Weights of a small transformer language model.
Size: 4 heads of 32, MLP 512 squared ReLU, 6.17M parameters.
Architecture: RMSNorm before each block, biases on query, key and value, untied embeddings, normalized queries and keys, local attention windows, exclusive self-attention, short convolutions, capped logits.
Each number is 128 + 32 x the weight over its row's rms, rounded and kept within 0 to 255. Layers, rows and columns count from 0. Numbers have three digits each. The size before them is the row's rms in percent of the matrix's.

# layer 5 MLP down (transposed), 512x128, rms 0.124, rows 91-145, columns 0-127
100:111074140177119052129132117119104112190052116132129075123108154091157139124093139109081106066132134147136106147140093100148087112132087177124140178107060166080135128094080097159173141122121153148137184086189099165097093191069172148127176207111151138097108087152126100142166118139173141139143179107152134141119110116105091118086122187185155101156130120099123133148103105130131166102091
099:100139112143099120136118161071117197161156115112132136111143163073124167096136085121086084119102121094171143093168127144146115135122104057155100124150143151142135135108152073128130154114087183141128105167109148068129089145086119078140130152105161127046136099119179176153134150192111062122140152128127117068109156160173127104093138141184163151208187088108221170130146148134090135115114
107:076165082107155134197133132116109090136120124039150147158092107122130150148112097101108141157128132099172118088111135126167113114100100110142097154105160106100157116158154141062112160168066126127113137140110131081145102164141171125079140086124090150152091082134140117137104117145108118208121169171118107089184133168200082113107104155163167089129149117114128188182107163022068140119132
102:160171184117131172126163158104122135101118153056096122147129128136143138128169114074102158134185131129038103170069127028138183108130101133142142131124143087137119111161164099094077117180117124125127107096084076116100163099113179122075103084113105148136099099102118127080108105112118150121129092148115141106115100146092098126127092182129126129101131164104201152199122100143128071128040
100:101046095000186150101145124065116145136149105151192121173102143119113143140136083103130143170155155096119172142098187123061102123119133141077128127155171167105114134141140104155176118072205097164124173140138149154168021153145135074141105135112135123112114134103151146143124124104139168092093139120114084136138125156128136134161143089163151107111101073126102132144142114113105108130153
106:109135142101138112132112118095143154131134126135167189085173163153148119094093102172134099113191140253108147145066128189105148117124182164173087035116101172172181092069101123102121118136157133140120177115146127173076115124104127154118156124119172109102109151115127091114123145124112100098137121104108142109157096153137139097128137121052086187086170127181149072111114105162108100139158
087:097183187128108113105079148173182070189116145087123092120086113096128119179122081086084174123134160113100162206144100110111143148148139107095109160093133144151103084125094096168130124061176070099134153230160117129108126128154109076100183138115167145130110112163095141109173126124121113190114118180164099123092099156131117150097125078127152133134147125188128150145141091123140086148072
103:104154077112127118105105167165131151155114145121148144179047206142145138168132130112194142092142120139130120168091099132124120128079149121140121133084140081110170164120146185047126129143152144129149120200151170154146097118166130210172155200121098114095131157119131049134062105137100122111116097194120173044184117135112125141154128122134154134120182098150129138097117142122086141090138
093:063165131170110158142105135120113137123101133100131099151137039188180125113062169153195142134126117081093105139199140139136136117114090144091106122139175154120145117133117154098075131101135091117210157086166086123176100153103118131120176119179074071152116080119133147131192139113140067126104084136183161171174141139138115100116154135090055141109093112176086111137145100123129154104116
094:136119156132122147148109069084177129133124138134163119120168169118113092113121123088151142133159148086160123172129166198147161107128072135111166072143152185146119052196160124189073148144169118178113153118127123109121208132103137110158085109129154125113175110144133091115128138106118182135066186101183150168114104084073135120201118152112100119099057153127142139147096145161162137188145
092:163070082180086052121137159150102149124219101123142160156103148140092121088142058126119114074106119130167131111115178175140107160104167148149090150134105147135143100117154096102143150133147155091095099126146108151102173147217123137098152072122123109145096155131070117150074159120116118076094168053133120170086122125129166139102190129117134160046143138102087135152088122141138113101079
102:151043136114120146091201058102131159116127121127133054055142204197139119134073132114125101130140118189137141199141073138169147064166146102100150112145133093149129146093139187104105142113155104138149061079151097107188140094152127149114161112154210127113137145098123175100140153132108154123157130099161157085124145103123133135120152161126194111105127133115120091112151142088120093155101
100:146076157171100149080121149123083138103178119164134090206089109149108140067090119142079135148151135101153171113110133126096103094141169156163154103123063078076104173105144123153137164086085141185104119084112123094164158110093145142138104166149071124144148133125130095101108155184131141117038160104075119022105105145166126137113083106152101130143145145124086134162115096178166134148155
100:158102186157149122105125118135182097150120149154071143128146135152097141123163118160083175142055142148106146128164149060128121099095148125147144105107103181122188105162132127158151148144166081153106158138128090178129091164170097105151165095150143093132145139116102098146203144110180051094108143146145094107069167116154093145091098114090136189085203103105120065141181128185136111141086
109:099110209141088101165153151171153195158162120094083069116134152110115179175190148103165082118093117217143110184128116144144158101147129088173160097153122133101134085100094110146123143096074130077118128145109136129140094115128095087063137105111201095160174121115104051143139091150100071131140148123132147124084123103121148108145112164157151093110143178111183146165188137111114137140121
096:095078049207113140188136147103077121189163120134094137133123127123155146165134103189151096140129154182139089105038129178138142091096139097121140103125122157101173132130152069212116128127092084099125174077190170153136098094120135137137140126119154091076131142126142126115160096108146113150140117135071101089177113156108123115134161121118206137124104082109175107156158128069150133095109
102:159119101139125136121113125136104104099178076148155100152099201110174079124154107182106115089114162123086150134066107171143193190157067110132117154149154070101123138198126152131090178155142101139169170121122139132160111113111109096143172239156098137148138178109165123166112146128141124123207108115110154138106111189110105160111154151085120124143181167107062122128086142123133128173118
094:147129177072113149168158103139149157120099106130123115140103136106156106130134116124103108075138157061175159208206114071146144124131127145150122105151096143098167144155071159193082078162125085119174157201096128195149085148143156145123116110108190135167158106133157167148135151119150134155145097166091121088145119182141203128117116133101070118117131096177086124153127153129179199125104
100:180181163127136104140119116171156124080121123102084104130084095093210123165098110209138065115169098065112111121092107105141126175130145093161122118117191108158126135150134151132057075158074130116124091137072124085136143117061152171124169148152082183120129196106128136152154182158074166129139113150106168134158122169162161164134107178105125108149154146116157100150149114162150161090123
095:135099127109144204104126126138165138109138152145169118107211149096109084107174149121140136131146143137134168087096164095084102132109092085142151069073108082137110081129199153097149154141156201146151091160108120133127143102177148133132176133134115114115078174085063196088131143156147158077111140146148145104112189078118080097127100120074092048084188139136165127132113112131139134128093
099:100114087060108128157128081064133131111198135142130174073126127151107115126178125171162093169136128157068157102118111091155172134152142101149159111137098127122114135187074113172109134122060179114098154119129098117074142161095150115158130221147107177081126149100117071152179105131112121146166095135168112182163086130069146115085109131163147111074193132068119140127084110115135123127119
105:195108081114126079122133122101131141121142169135086149123124120120125112139180141123133106135090115045141123103141125144163104157162150152066115148131122134164103088124137096115086144217219111120143138138174154132152061153111118131196119173122187124167102145134095131126138075085119111150164155151153121147156160139025133101160138168128062139103145107062112116116118147152031132130124
098:103165147155135068064107151168107087108113121118091146157082099141139174199109129134113163123127187082090116181130141136065182092128099192153145138116114144128146075110127111219095042098183123164106160129137147186123134125123101128172111175166116149150129120121107197131151109135086109134117159148150101111114116104146134120137146159101150119147088179061076084117129107118063140173137
096:100133137151160090109168114127113109087096108161143159062120138154103109121114081102118154157114111169129152086096135082151071115125100144141158126145124176139151119135147134063162175148147168115071084081176072145129145090142080092156096097130099122125209141124078178115058164105163181150056185131109114110123145102086135077164152074137196144144129090106113146151125077129104125193129
108:171095123170129164209099165122121091141145098114066092141104084161135122126129178125170164132098130151107096137095119169116127126124127109150116164147178144169124114086109112121098125102149131186133111026108164119114120096158135113159135094113130114143100059111110045168128072097137120125046121049129086113187122153186118122143167147127131137173093133138109077118158090108092195146101
103:103136124131142080158195126171078089133114067182129163051051128117134144149107143124107139124122137174171106091096133146124123085169140146128111117105067093175155138111140143121155135101110149114145148096120171133129149117092154132093164136105198133175201140140103093106087183154079220166150109119159205128097124097103161152161103193133134097161118113139128110159159132067091142096111
100:111167110138127071139135098094183093099125143182105128176164053140090153100130146132125125162115102135102147137131150169153107168144146111065117067108121140167130081155127099080133116104168079129145124132103186096100152134114116170097154123117120051086208183082105190125219165107132140076125152120133131171133133101133114116144148059179147129128098112152136097148165194137145067123118
094:196135139072176105167089148146091153160090111146157079168154085142141114157077065114130176113115129167146101116049081136078112096100134102120194168112120178076069106102111130097159101099106099112081142116102196163135164093166132111141112198103127113088145155091151165121148160133101086107113155175135126040110146071131138111146090146131162135134154127113150134095091146128158139160108
104:142038036078116135121074136127094211116166156114137101142141144130159086130072129162082103173114091120104118142121139101145130109100058133096143156163112097102145087137139158090120145162140092076132193110139066114122102121116151129176110127122078100130081162093151123091113116115096150119183097124126106116124192117143165166149156080133093197172189163107118156087118181134126130140109
097:100135160091133106141142080162112123180195111105094166115172177123109153113152125123119145167163126177157117117154123136159110150137112110112053118104172085148091093163130129114161128169190076163140095140172137100189131107166143105100147098074143108090109082105036142131114085164155185116086073161174156145120151118084140128110150071142121183076168075135185145132137188137140125152119
092:098077155145129140091118137126176083123114159123140124136081082099167062103085179142151164102154120102141109084053097112158104069138099094118128132148113124118107163185136163059128107072073093146059185172123099093124175140133105181145143181140151106083153140093148196096121180098136157154081128124120168121139114122172114130135119113072119198140171086165097117145164121103091136140123
090:041124167113139136121161108070131105168128122113105097143139085118108148089202171112063122086115124176122193106123143144140151143135172179035123103097164111113130125129152106195134143142125060122084113125196132065132081158144128125101145143097151136103173108177100125179129102159186123120156183135174124138100129144084114120119171090155129111151070110098113175106106122136137059127105
095:139135189181161144149135058124074134122111125124139179071102124139136148124026174088090108125091117068074145139128173116148113144139133188157112081101114126116144107145162112146101204132127172139108109102135144151071208149112138117181116085132096107147134126176146105174078126141143177093154133127163159155178075141070138139149153122117090132141127163108107097185109187139087107100136
097:110145163101152169092178142151116093098100099145185059152090130119181078157088052114101166193143171096084177124082117125142108138092139137107131140127134161077125170077154091083108120098138081161088164140120161138175082158164163117118125130131141144134214115094114148136135101137118221123096170106121042178140116150172112140138166121170121113129105085128144148155120093131135151117111
101:108100159096161105093089146101132162196125119058201134133141156162157102135092118093181141178190169080106076108155073098142101090126152161145147089148176100093192158136130099155153194106160115136096132132106153113074178119157152131124095158085147105110143094130160064127133103108104145182140138147096126119123083116146150143141088086095153059119139101144133105112130099206072108095119
108:177088141083101120145126093135123101143173038123114130119122199105196117106134125145141140073135146146139138158089092103171152087119105127087042100113191115083104137186182137060114094129143101103124131153150065096162122100133112118109062160148149096178105151111134156078076161094111108138074075145119109159117087191149142127111142201121140172154146117127092142142139108130118105107145
099:160077140079119146127088131109094116141117151170040081123190164156118122146158150190115129125103166116139157162149090130165101124156108152100089124118132125098086122088185141099099192191174115139120069087082108117143093151060159178141104207096056105100082154106121114116102105153091142152164144132103098103187132087163130138087107096153123170119098131121082193135113122139129136152129
101:156088151133132106099106123160152108167079151126143101117129116125105110128128130054222148123139114114106153176149108091100164101138150077110118148102123174089129100076086133112125129114129201147100183113118152089103029095096064143123053161121168123157140147148185153156124161121133192120151094197111076126127090145088156113132082100115119183106086100155163131117175172113139113138164
090:129086142161141172088185140075176144096172126172179142168140073117131105139165112123121118144156111121127174110146145098117173098133089138101177136164105073114129150147167133151131119108131131078139159142134112164076200070129153102169097181096094121143139140079142151053155143143100118169189161126118117092091095114123177067119115063161113106124186151100068126139153070131052133153125
094:074177076115085121128111171143105094164160072148105128166125174139106115170080145091121184133177176087133088144097144140091112166161124122117131102101161185141180125099114140111105122117171102109110088107124164109138112113120085143125183177152095145194125124133133201116170070100126143179142114129103163126214120149179108121133168155083104105133138136129078147125106068197134197167139
094:139105163119144132127174102132103121174099133101153114181118117133127080112081137125136085119164180142172146206171145146157148145101158121108151143147141100144105138115106209178140128176098123183039085148104114129123123184245133131122126161149131183163161107115111135126117159135116136105066102120113198169112083133088170166173151107104093153104106172153117170139104110091134159117182
094:144130122143137120124135109133080176165100164110147118117131101088174111147139105168126099143110147086186110175135139102129126124163081097172159199150104142126189136118119126083189124102025152133120131147104169177052095118120130078167111185102140110078122135128182122119145144122112118138173035199081137165116186147100099167146103090159132100120132136116174053130137119097120149156125
094:075124088153060068131130123085145135150132139110123138138167133142143104096080101170160135116122117145223142083119151138159162145137072134105116155150135145067124153087168139083151163176091210091120162075161101131119084093101097093093089151126151135166126108115140145172075080126148085152068110140132101140113097104137139110139157115110156104134153100049173107118168128108142172045088
093:115133110070132184146166156158213071124170120115101133236096170118081132121137126113104109099128104157112130101114133101144179179166135176102108125096129119146124071111128146081117112175165138088140138142133166187167137122149115210121150171139160122104117151155111187168128135186109104157163104162116094137134171126137155123086161094122168171114109187153137130165102114123197152149067
115:167107121099054148108124133159117149078077112118106098127165100155131161113169148167122175139106084110105088111108074158069165132116132177087164125105156117162084156091178091107104106132108092183168109154129196096170179068124157122146160212215121155133142104153144102094135120120096135129148132167178127130120169081141118179154119117129153105161146120157143120117186150148129188060131
099:157089081112092114136108155122105134152112103170166165106168122122198095103189122153110180113122175101143136069080184129140104137104135128127115105150106181142112149097097052098108131124098148153142128183139119115158133149138202073085143095166164140163117093181095161135103161194097132096111131137135154123128138087148106186144167097080163126157122071154205103104101204138085131095110
093:111163141089098157131155146078132105145096171152155120149037110126107124158125174102107121059146083184130157069161086085121098100104073221120173062114162154167138144151096096134106108108126103109127092128186115062149187130141152094117137156109182154108092140124144192128137159075130128085112142105085137087128092132166138102140146186150116119117147123097116165135163117143135104166065
102:176130170132102181132197128129128192127091125092169111099096122121165194164082112126123094110099139099070156162171161099125115146135112120195109119149130102139155091154155158162129116149112156110131094176117122086114176143127131120093145160165170180120142165165182059113177143091071059107122170154169128123129150123054155100132058161167158106132116153089098136064124149163114092134106
101:173127111143118136070086119196116092118117125118162150109176172091095066102180146101134127142129178156109103005115136148131138117148099098121182103177168090102089155113113092128047099059155148131122130116074129106122120122184115151149135182113130130171126156159102131134127111133145193126149124135062144127199126158132166167105124096127117108109114144124088137130184104091119049122123
115:133144091076117072125097116136145042067157118087121120128111120142153163101177177172165138116101126147132162085146110187132085166186121094104139081095147063106143112127092169123178097079152146170158140119080086121156144138083101145175190173136120131089124153130093138140140128181129138181102137115141132110048097122139148122095089126067120128099163085089167103153128155143071112177167
098:141112112104174144121127126138138178052169118140145140075076122139185084131081131139175091121115129090118109113159122157092142173164114133130103123085103112145154119203102124143105155202191145133139155165183094117126140157083142138191112152154174119142096186110158095100119126132082115162148119146115154161098128043103148137173188135078097119128145163116120071156128209129095136087066
093:145047149112091117127104131111199140122173198141090128191176090161140133108147138151123146081157161128102158045127109117071113160158125113092145136111107132120164091143166067170135163134101091088145189085110125128132157117140169124112093139135152153132064138100082189132110115117131128139155076057132067083110197124168147155142118147159133125141145178179143135106139129078148143093075
092:080193129100215135086119148125206063146098093098140153060164174132101122131146094147133141142176153074154095035154098128139099122113136134124083081130117141128123136136128139181134163085105153193109115125127152148147102071143119128153061205126106126123195141112146138078178097121129113123139143094118152098154156115101104084091078191118096135089154163127117157111118113135121124148167
103:154153128113130090088104126137114154131133115170149170129118067120082169149174151154118106138071153118150058111123146143113132128052151164115125121133069134129109127095097133145191098104096138163108105229174128115152045072123137135130148134142095166125150132103152183090148155199054150153082153150135156084126085110093145120139151165150134166097177097170181093154094141089144077138135
108:114128148066133146081062113103157080101096106085120163117114113119129150126182210120089120146173137157111075196135100133097141188175165109098168085174157130126186185076115061111123107127145145117139135093095150138136100193128175129108151132127151105182114079097118118128181087036154109143156109104176062090134105146122127143128127104142102144155153129069111151152097131118151131103101
# layer 5 MLP up, 512x128, rms 0.268, rows 92-145, columns 0-127
097:120117161130162091092147144144113074118155158052121101129096110128173163079093141116155139154162162173139128140117076097206128109108134174133084094110140113141124159137194174151114161150158156193111134102159042190112154062123125141121082132165143111179123122133098089115061162076113150113147117143155074184174145082065168126139153085120108086093111163102100149167122140116123112134145
099:068146173090082075108162065119138099094143149128150158123135079156144167118115124097127143133117190146135146141130137148125085099078149119098109100094150163126141124119172111069147094174169083124132100184137190134122114107133089113135096118164142104153047120082096113192127141164100158120169087126136082209082125104116120166185105052116121146115048137143108096126094079177135114108123
116:177146115154146222165129185166075144123111096087107143139089135160189116075154030070149114113101153093129186166119152090109198102142134082164118146130140158204135140098102096145124086126141139115131172139130092146115090113146139133092117135107143166100117093154071151153078161149143136158156135130188116134171063184147123117153189113129120118145112091123100159111075137141103138166123
092:181159058151231084111213156095090199127121122136175129107140113082140083114103108177113140075135163079108103131137125144162102133132137068180113147100096057089131106154137177082122120137065145087113135089124119102158169148118115169124170144094133134088145122119160167058127149170134098111121122171139125094130149136152107144095169108141111126111148125175104162113138176110147097141065
103:150124106145158185110146085131118149116115113081141173120138160132199098115161170150139121138086189122150102150164142145185090105098108176172137088139137120109074176126157102162142147094092140093114121157115178093096136070103219120113163119125108116155159086103151163187117094123108153165121135134206124102130126154102118085137160097157092147124161203084175083111046094122084124096136
088:177076114107118131141095182089128183088111157111096138177155151132145141138122160153138143167130172217153166210167116145128142160150100132095138145126116107190093096065137142147130152199112143176097147152134104154100109068114125116110114150111127130127152117155178168156054129122120081114130124150110129141078076084051142151123102178139176124057124130134106105164182158167100128119175
097:119096107147102111139141130098194116113112147104112103104121167131134071178180060126136052186100108114092115175106084145103096199116072143132130145111115156092066125119111124129138135144183135184161067143131125093113150118091141118095107135123094120103064100129132141197144097082084057092130069105108152092159134057107119091117133084140154117096161131133083140122088191144105151105088
097:150068091074171125087151110155146102195118114158133107167115104116137122145108139150076185075201122054146114167104149126121168115069042145179195132129115108137145126139140087095036068134084121115086092139119128158119166093135145117154157101101155129125157123150078119141070072125122113133119163135098167117103116131151173138108125133090085152102110136182101098105164074120093140134144
099:151127074128144157107118081093105143140181057127128173114118129117131114113134072159122160135154114157146126171139140145087154135125105090141153171135074154153163118115167228107092085150067102117125163132154136133090105119184088109169165154093130130095136115141131095100157151176196080172145135149131112116169127119165135131076094144150141116100173132123154048059129058069115097190093
088:090078110084127061168079119132131102109073153123106142066190108128137086140093166113193143176127122157132168135068082128136130108159104127058158148162157132133111185140084124137102153127095122180124108113105175082144091100075169108125124139140176140122141123116185116158180117068105129168186102178125159170128159109115082161130114181135176121125115068139178099099087115113131167094156
105:102137086182092107140172145092168063201142120097077124082116153107127162150094100122196175159129150118209159172162065120152152140093119156122153085107148149136127149112158132099136142136075128127069093061124162139122098115140113158088128130167134137163055099130162152170104093163036122165095111105137081100143092142100104137112108138100142120107114137081126093088143077119090104154166
100:160165140129126098171118122149113081109093154192112087090155097115135124081164116094076096154115141119127150187075087044121096162133119067173121137164148149055143093143155136087134137170118105131078100143129104092126097155135124136178090170085144173091137135051105178086101160133136104107204145132109139114102206127110082087099150174140131144121122121107176109119137126156118067168143
095:204092132153157112146090109138122094159138150103065111164147079149153138098068119165184127124112192064134144141136073083178155159134173126136105091130151167215129140096109186134167116139083174068140094123142070109091153065139127084134109118103129126161125165133131165140071138125109113152129086140085121118155101160149128190158168173150185089152111107127134145164149149152147068113129
107:042145122190127086105074164150171097100183114157123106123145110154118125161141147181162154143099095105183069161143116113139150108153135153141130197129186131085139125101146088154147130096149152162098175133101104138156099106113087131184083155110151167105134055148167148139129148101164100132145083128069168071081103156108166162115124089110113165174176194089098134107147116073150161138139
096:105141150186122144085133101117127127090118106130138072148103174170122088140125169158118123124083157110183125112108170167151129093123137186185110113068138186170098138123134140116150107131146173103102116181097179145128111143086127062109049106127140136097086115120039102136133149111049157081122112161128141170117126132117117152104102111164137082127111181039141110099096049119096166102132
107:143152123198090134122140166147097107024118126091085157133116127115129166141150111172169181106118144113133111097115110181104152135222111162150091130119139127111097124121142161065093147147128077191101149086129140106035149106143126148132117130118089067196157090105078076094130129063216175156089100125134129101112074116126148131097172137099123128124115141111130113100130159101125139130135
103:136144125161131119133078204124163144088105165144110160140114101122192121117123108127128117185103077024103116149111134061094150186144116131075214161193128075092105126110136156131080086138126078152153140111161115138189161174110115101095143142145072135151131120140110135098168104123163100095129130068159144140124176113109088165120132165110058133129147149164136108099094172124121137181094
105:133100124186112121132097145114132141102188135122156052123109183157105123154126137152172134115124110110126123122109105157108130140186043181109164066111169134179088111163083128179156168138135135128087157133117133127120120165174130118061127119091154068190126125135129146175119050080164150157098125105112097121095042172135146129142195091128123066109066136136138110162135162158136153084152
104:151129138159060152135085097137136080108100070084124150098138124126165109094145111090177140179107182108119076140061182127131195129159161135125114224100140135134142221123125088095098135188073150124162099101187105117105122081143105126130118092099132103127169128110160128127140129099148115167169132148166138158119094155103114169135088137104152066110143096064104114106123160094171155117073
094:176164143175105173149154139136123180130156164109132131183072099107140121140153113100069161127125088151146095118124183119088125165124148108130157119071188146103123183102133129145097122105149051094145148055140170132133082124102128122192160099091131067202143103147141081073167104140118188137070152086136146089129123124187104141098160131189129137132103146110173114115197130095136153156092
085:096118114116110132127122174128132139115148114099115132088109184113081122115079095147141152131195139182097130088110070133148160098108131111151079075116107140163180131119093139138136153101102126135157169176079080165095187114105129141093139106116083126112181148139130079111113167140143112121057111099064089106139115132253160160089201111137161147129098104187100084138128151088175159108151
099:131139113120104164150102070079142083136089223099114100111110109177170130127056069150127126084068056104142143141091123126139124119132126111123084116152191084150119140060130128159153134142111055106188178090108121152173142117132141123111133111191082165141166157110120085082071149110068095148134109141148116142125200161160108156165093126133125133127170149128145101176124110144166123172123
098:101086136114110107092144090092174118134186144157137128207181137131141157072146154101161115126032098126129102135146136118146120133126126063120159120171144113147121137155128148137134123137084117143087101126175144153118121124074183079104062216089110140164079138142114157160186153212138118134162103074137146102110149151227112127097120144101174092076142104107145113118117159142125084134107
113:102136122117136151129129106099144110227128143080107114129109113089073176175120167094089115169145133057085092103173129111126144166111082143187109113132142111124116141130127056067206142144114161079098096119122142147174133145112161152189117115099197183094151157196116109122102146179142168161094174091155178130051140139127123124136116173090119151115170166129105145160131147124111129158114
094:128160161160103121109103132124133114091160125130124158156124079098151114097162199143139164153136138178107153115108095167169147130123060121168150142188143123143083108134160117158108117173167116138140163138109128133086099166140118134152128161199080055130158147183060071120177107119123074081090180074147062091101195134118153144087140111117128172161164126054154119078131110107090118159108
101:187110145101117116117145164142188098167140168166169116083161068131166143092096104188126170149137102145155072173153078130129158140161110132064122138104187155126158158093185101100112175111074157120108136161080146159098133217111137113188083152170110130138131169129112132144189119137132123098135140139094106123166133097153152087091126086109142109100102142058062069153163140100134122112162
092:067117101100135113111143109099085130094106117144118146090081173147137158113196113097139092113038102131093207118144121110178052137104097098147052068096135144147141153166157101089145126128174154135144210119167173080153119133110167111121152169163110109144094148099137122166177109123206132148121096101131108158118127193144125188173119093137159165099084132129146152170122103114118119138123
097:102179092139139165143133108143124169108120072182118100113087155123131122215156079128165098144117103085144140164123123128140139162129161139142108112108086142084142086147115153113181135142127126177078092104184136093141146122139073130069172063124122088100134118136167129105126132149123152151127176021142175105070134071123068148074130084115134078121078104133186119151128102073094143078121
101:152122181131140121142064128162102068102130121126058171084077179102117148138116090073121239115115063177161117143109130113117112133138100141128154076120197160090108150099147172135138168124105109119075161152172122144123105110098158182160123094185149162147102072103120127145143172107091106074134102175124144109115092123135149174096120155146127089116144137103179124124173129067100170095150
100:135179135034126178137154146111089090099079150157141160162110065111189159133150102121120082157193103137184140148173171148132075146141132167125129111107103146144155142143116077181145114120175100141152164143188140127123085176129088075129148106146124109132168131131112132154160119199161142083129154083161195165149157119115143100189149137182144067148057118095121105110112098111134121116167
084:120122135156130074100113152122100140120143109148060161075106141147116126205048098139170134114133114125117090098107124111107124069119103087154139180141142091073112125163106120094161130112124157183116087123113110166104136144048083087234152175127122129154077115117157161120126131080083107177108063180090145131151104102147152144120156194175119143100149067181108143135138110115132103108109
092:088130020087179196136127177158126108121186103095112120148089152148123129129197152157133121122151143189149109102128109176103129121145138082094152164180120150084147157133114109113180079125126082093152127143102153074115100130120099115103152114109182144093102124102134119136143161091117036171071102120136103119166156077187131103096094159154160124095119088107161139077121191106164147111106
087:153095115141165089110163191133159156140123094102164139119127110131150078100114086156056129086099099097116126228191124093166091139163113125096140118113123063134161108113125167135111109077166170118170157118166104107111156076116119100177125168126165126127098131105143119098107194123156059178185143169091151149132173092127091104102137158162114129167155141205120137095125174151157079140096
099:073127108187194120107129088139151146071148139119128063107128136074160180174118167093077092129136097135152108159072184099134106125134165093136121134139050126086162102130154087036169097151109105132146128100141146176120154091134103115118154128140081108169077139114133078156086105140136113125153140142121053146157047108124061167107077147124137119103112151109170107139164116102149103086133
112:148127143158130114143101191119167100110090170100099177149141109077145152141122061090104159099095149126177210140164073141153160166087104087109149109179129147126102176155127152094121156204166102119131110073101148171090125148141146121144168145072141102098137129150115175130102156110199106151117117116119186094107123155147148121165122107092110077079161070166059106124138130092169133061143
104:123153175133148189146097089188132056153123162086077084120160132115110172029149126129089092133108137130097167131145130098148138143143083105099073167131153158158102110163119149085098113100124138100096095108104116103088122130105055096127098100134109095107115150180114154133101122137116095171120110172087204102177122125120068218151147176123142173139157134077114146099118098130154150079097
095:138143119117173179091173049083098047126147179139092109194116113095129112094173122132131181106144065125162089174106159112157091119085096095212156064118117163110152127103146157104120099120148093078125152125109126184136146131143137118177166116132123149140144159129102096084153112152134099175162116096103154138129168100180107164143143080090156070113154132181153162115133127117139181160074
089:141153096138115134122124208168187137154100172125068134128085162125116110136111122141160104171141093114104163134167133086106155157183102080138092149148143113146174156133096117074048072122110179148110116096097172063125131154116048187087161124169146129109123129161053135138169154125138122147109112121143046185134188125119094144141092144126116111166145128129165065110163144079125153119104
095:122102132129109123095141139148162117111058142120114108116132154104121122090127164074080113138110121124097086192163173150131133064173126145153101136129129171134133139131154114078210133136183094180097066178136082081191178100124167120107109139109136151084126154071135149081058140090124095147135123139139166116180166090082171109140156090172079142083185129105121089149091096149104171167158
092:166140101156131136165138091149125148090088130169139162137102150114107124154167071128158194107125115104103154097104121171110109114107083188131159141092123109084095164163098148084156068074152066095141115119154122156138088104103109135106155159106134113079069155075139147065086109198080137110192125144128094085124161128128043124082123168156151168143200121104156099119165124152092100162092
093:078072175180115115113104190170153118065157154197148113145116117115158085145151098167104084066155117124121168173182140127143068137095198158074100125159119096139152131161162118147126180110208117091126130127123143092136161130140101194105167127168110129126130144164157145149101114133112134129086128103126102081141139124133178162085119101093074118122156107132152186163116184097119204092143
103:097070123121203097140124105189091104074138136136106132135133148153186180125175138140127117129129122084114173191130121121139102101104126205165119128099180126153147106129166142128164131137208094152145139158084161168070147137107150194104045125111138109078111150162146119131155136076143148062124134093116110105132099140152086163144183128081093100134147161125076169134077101086117184156114
082:129134110167095149107119126106073176209101096061097139055171120137142130175123152128108131183093126090133117046094128103156124114145093118108135162146128131162131173123117131198131185049092120166107132110120106100085082143109155077144111098130088115185111124115158126178076111096094200118071083160103123161078137125128135159175161126110132111116129118052124150107102114105153135124174
112:161107109127073083130088104157115123105120122128114137099171116119107139102135128211127110164229135109089108202142156166126148063101119090134101084162109145076106067129153096128118118093103139152091116129077175162143147113111147156197132128184085074109185128120065176115177088152134153141144193133154128120111122162114141142159121124090140125084139148068110129124140082147134163107053
092:133156161165134120166158147163131112086089118162164118144098109081149190163126148142164158122180077103119157134123141138114160109121117109096091167171119079149133143087145132143183130073133142142117196076169165130191113146110050161145145160132147156095193132095196120205132118136143192130134103143134117160139127134117107112079074173147064112088124141113095158067076172135180097155110
103:136142100165102112086174146145158105164122103116134134145137140087183146122153168117134087153162132078101130102097122067090096107106092046122186193169107192095112126163137130102100124170110117168099134107072151159096128172088083115154122090090149142172083103139083104134189092147136137130163179081124191148149087124119142138057149124136169222117151173134135103123143100088130102109151
103:110087057149117162126071140164090097138165158155125161204099156107145128150133132129089123124140075106187122144160134067158140120111096109158163114170101150160126043106163138166148139176131096093128106130132078155120160141034098149155159120168097115193116113165146144162074118127145083141165164101122138107119034134153142173152157098099108113085140161160159084121141108101171136120092
114:200102147126101105104100135122171139093119082104174139133146138044124169063176154133146137088106130130103169096160084150134138140157092155131157188139132165088086072156123138139156105153132111131052126099119132077107146096107095155124074144147082117157119144142091045118174144169173158137122129120212172127136116118138117140074165176170150107115077104128173092052150132126120126164112
105:085125125105107163107100087141162106132108162131079120145165158076099136099040103108130147118136134147170138128125158083064198109119098121131065152135161104158064158125141115126117176149112127212159093067056067127130089139119102122122173123171134166112135110099087130141111079152129114158098141151124106157122123098075085179061130124141078171132127176126142140158131101167163152131053
088:098167116153142147109162137124098091113118151094149062139109082120078150130165139174113140124155077144182124130114115165122125126090157116105169134129089078117154191109091161104162102083065065094110144101139127104179108105162118128110163055090109104117173116146141109144135107112155086089087172055108087017129124154147151141140183112170055117167121120126091122079124130153156140170138
097:070175151158119163114141137160194143096100164090127088094121145101109124180118153093097110178152113043156110097077149110030127099111137073174107114097129138153084133084140127098146136135127142188170092095194167203132105102136089111181119127145101136126138117146183096086136140152105198137118141099170169169127121118128100124107140116078158141141174138071122098147151183117134163117125
092:069148166162122111130144107122132201145101098078075088133125114092126144146069111107132166089133145095145115085156124170155107110078193142137115109074121175130112142125153143083125122131178126089153153155130075163092157121182138115173192159106106177106139151101080078226171141131158060160171092121147130103080117190166159121131124110134118072118103163116112134118083104124164143084142
100:115098120126159104096141125096155119069132113076069099132132108106090096190126091134174113157079182072158150085153116100188133153131130036122114122117197155151105118176111129142142124120131111087147172115119145159206140107118110139126088098102131121122175113135065096159142125128142145113142145139156166130158055133110118110175155066178127155104081127083107197090147142073181120187125
100:087116152143078104162150100111129128155123131215130164168138172052100110142166117164135138124103116109137087142171100129125125166079126157170136116073177128098154108175104069067118163119150142139090094114123092066148154168151082061120149138141059187136098126183131114155047119140093152100140175079129098137065159085138087137141106140114145136116100174107116152154081125091139145165144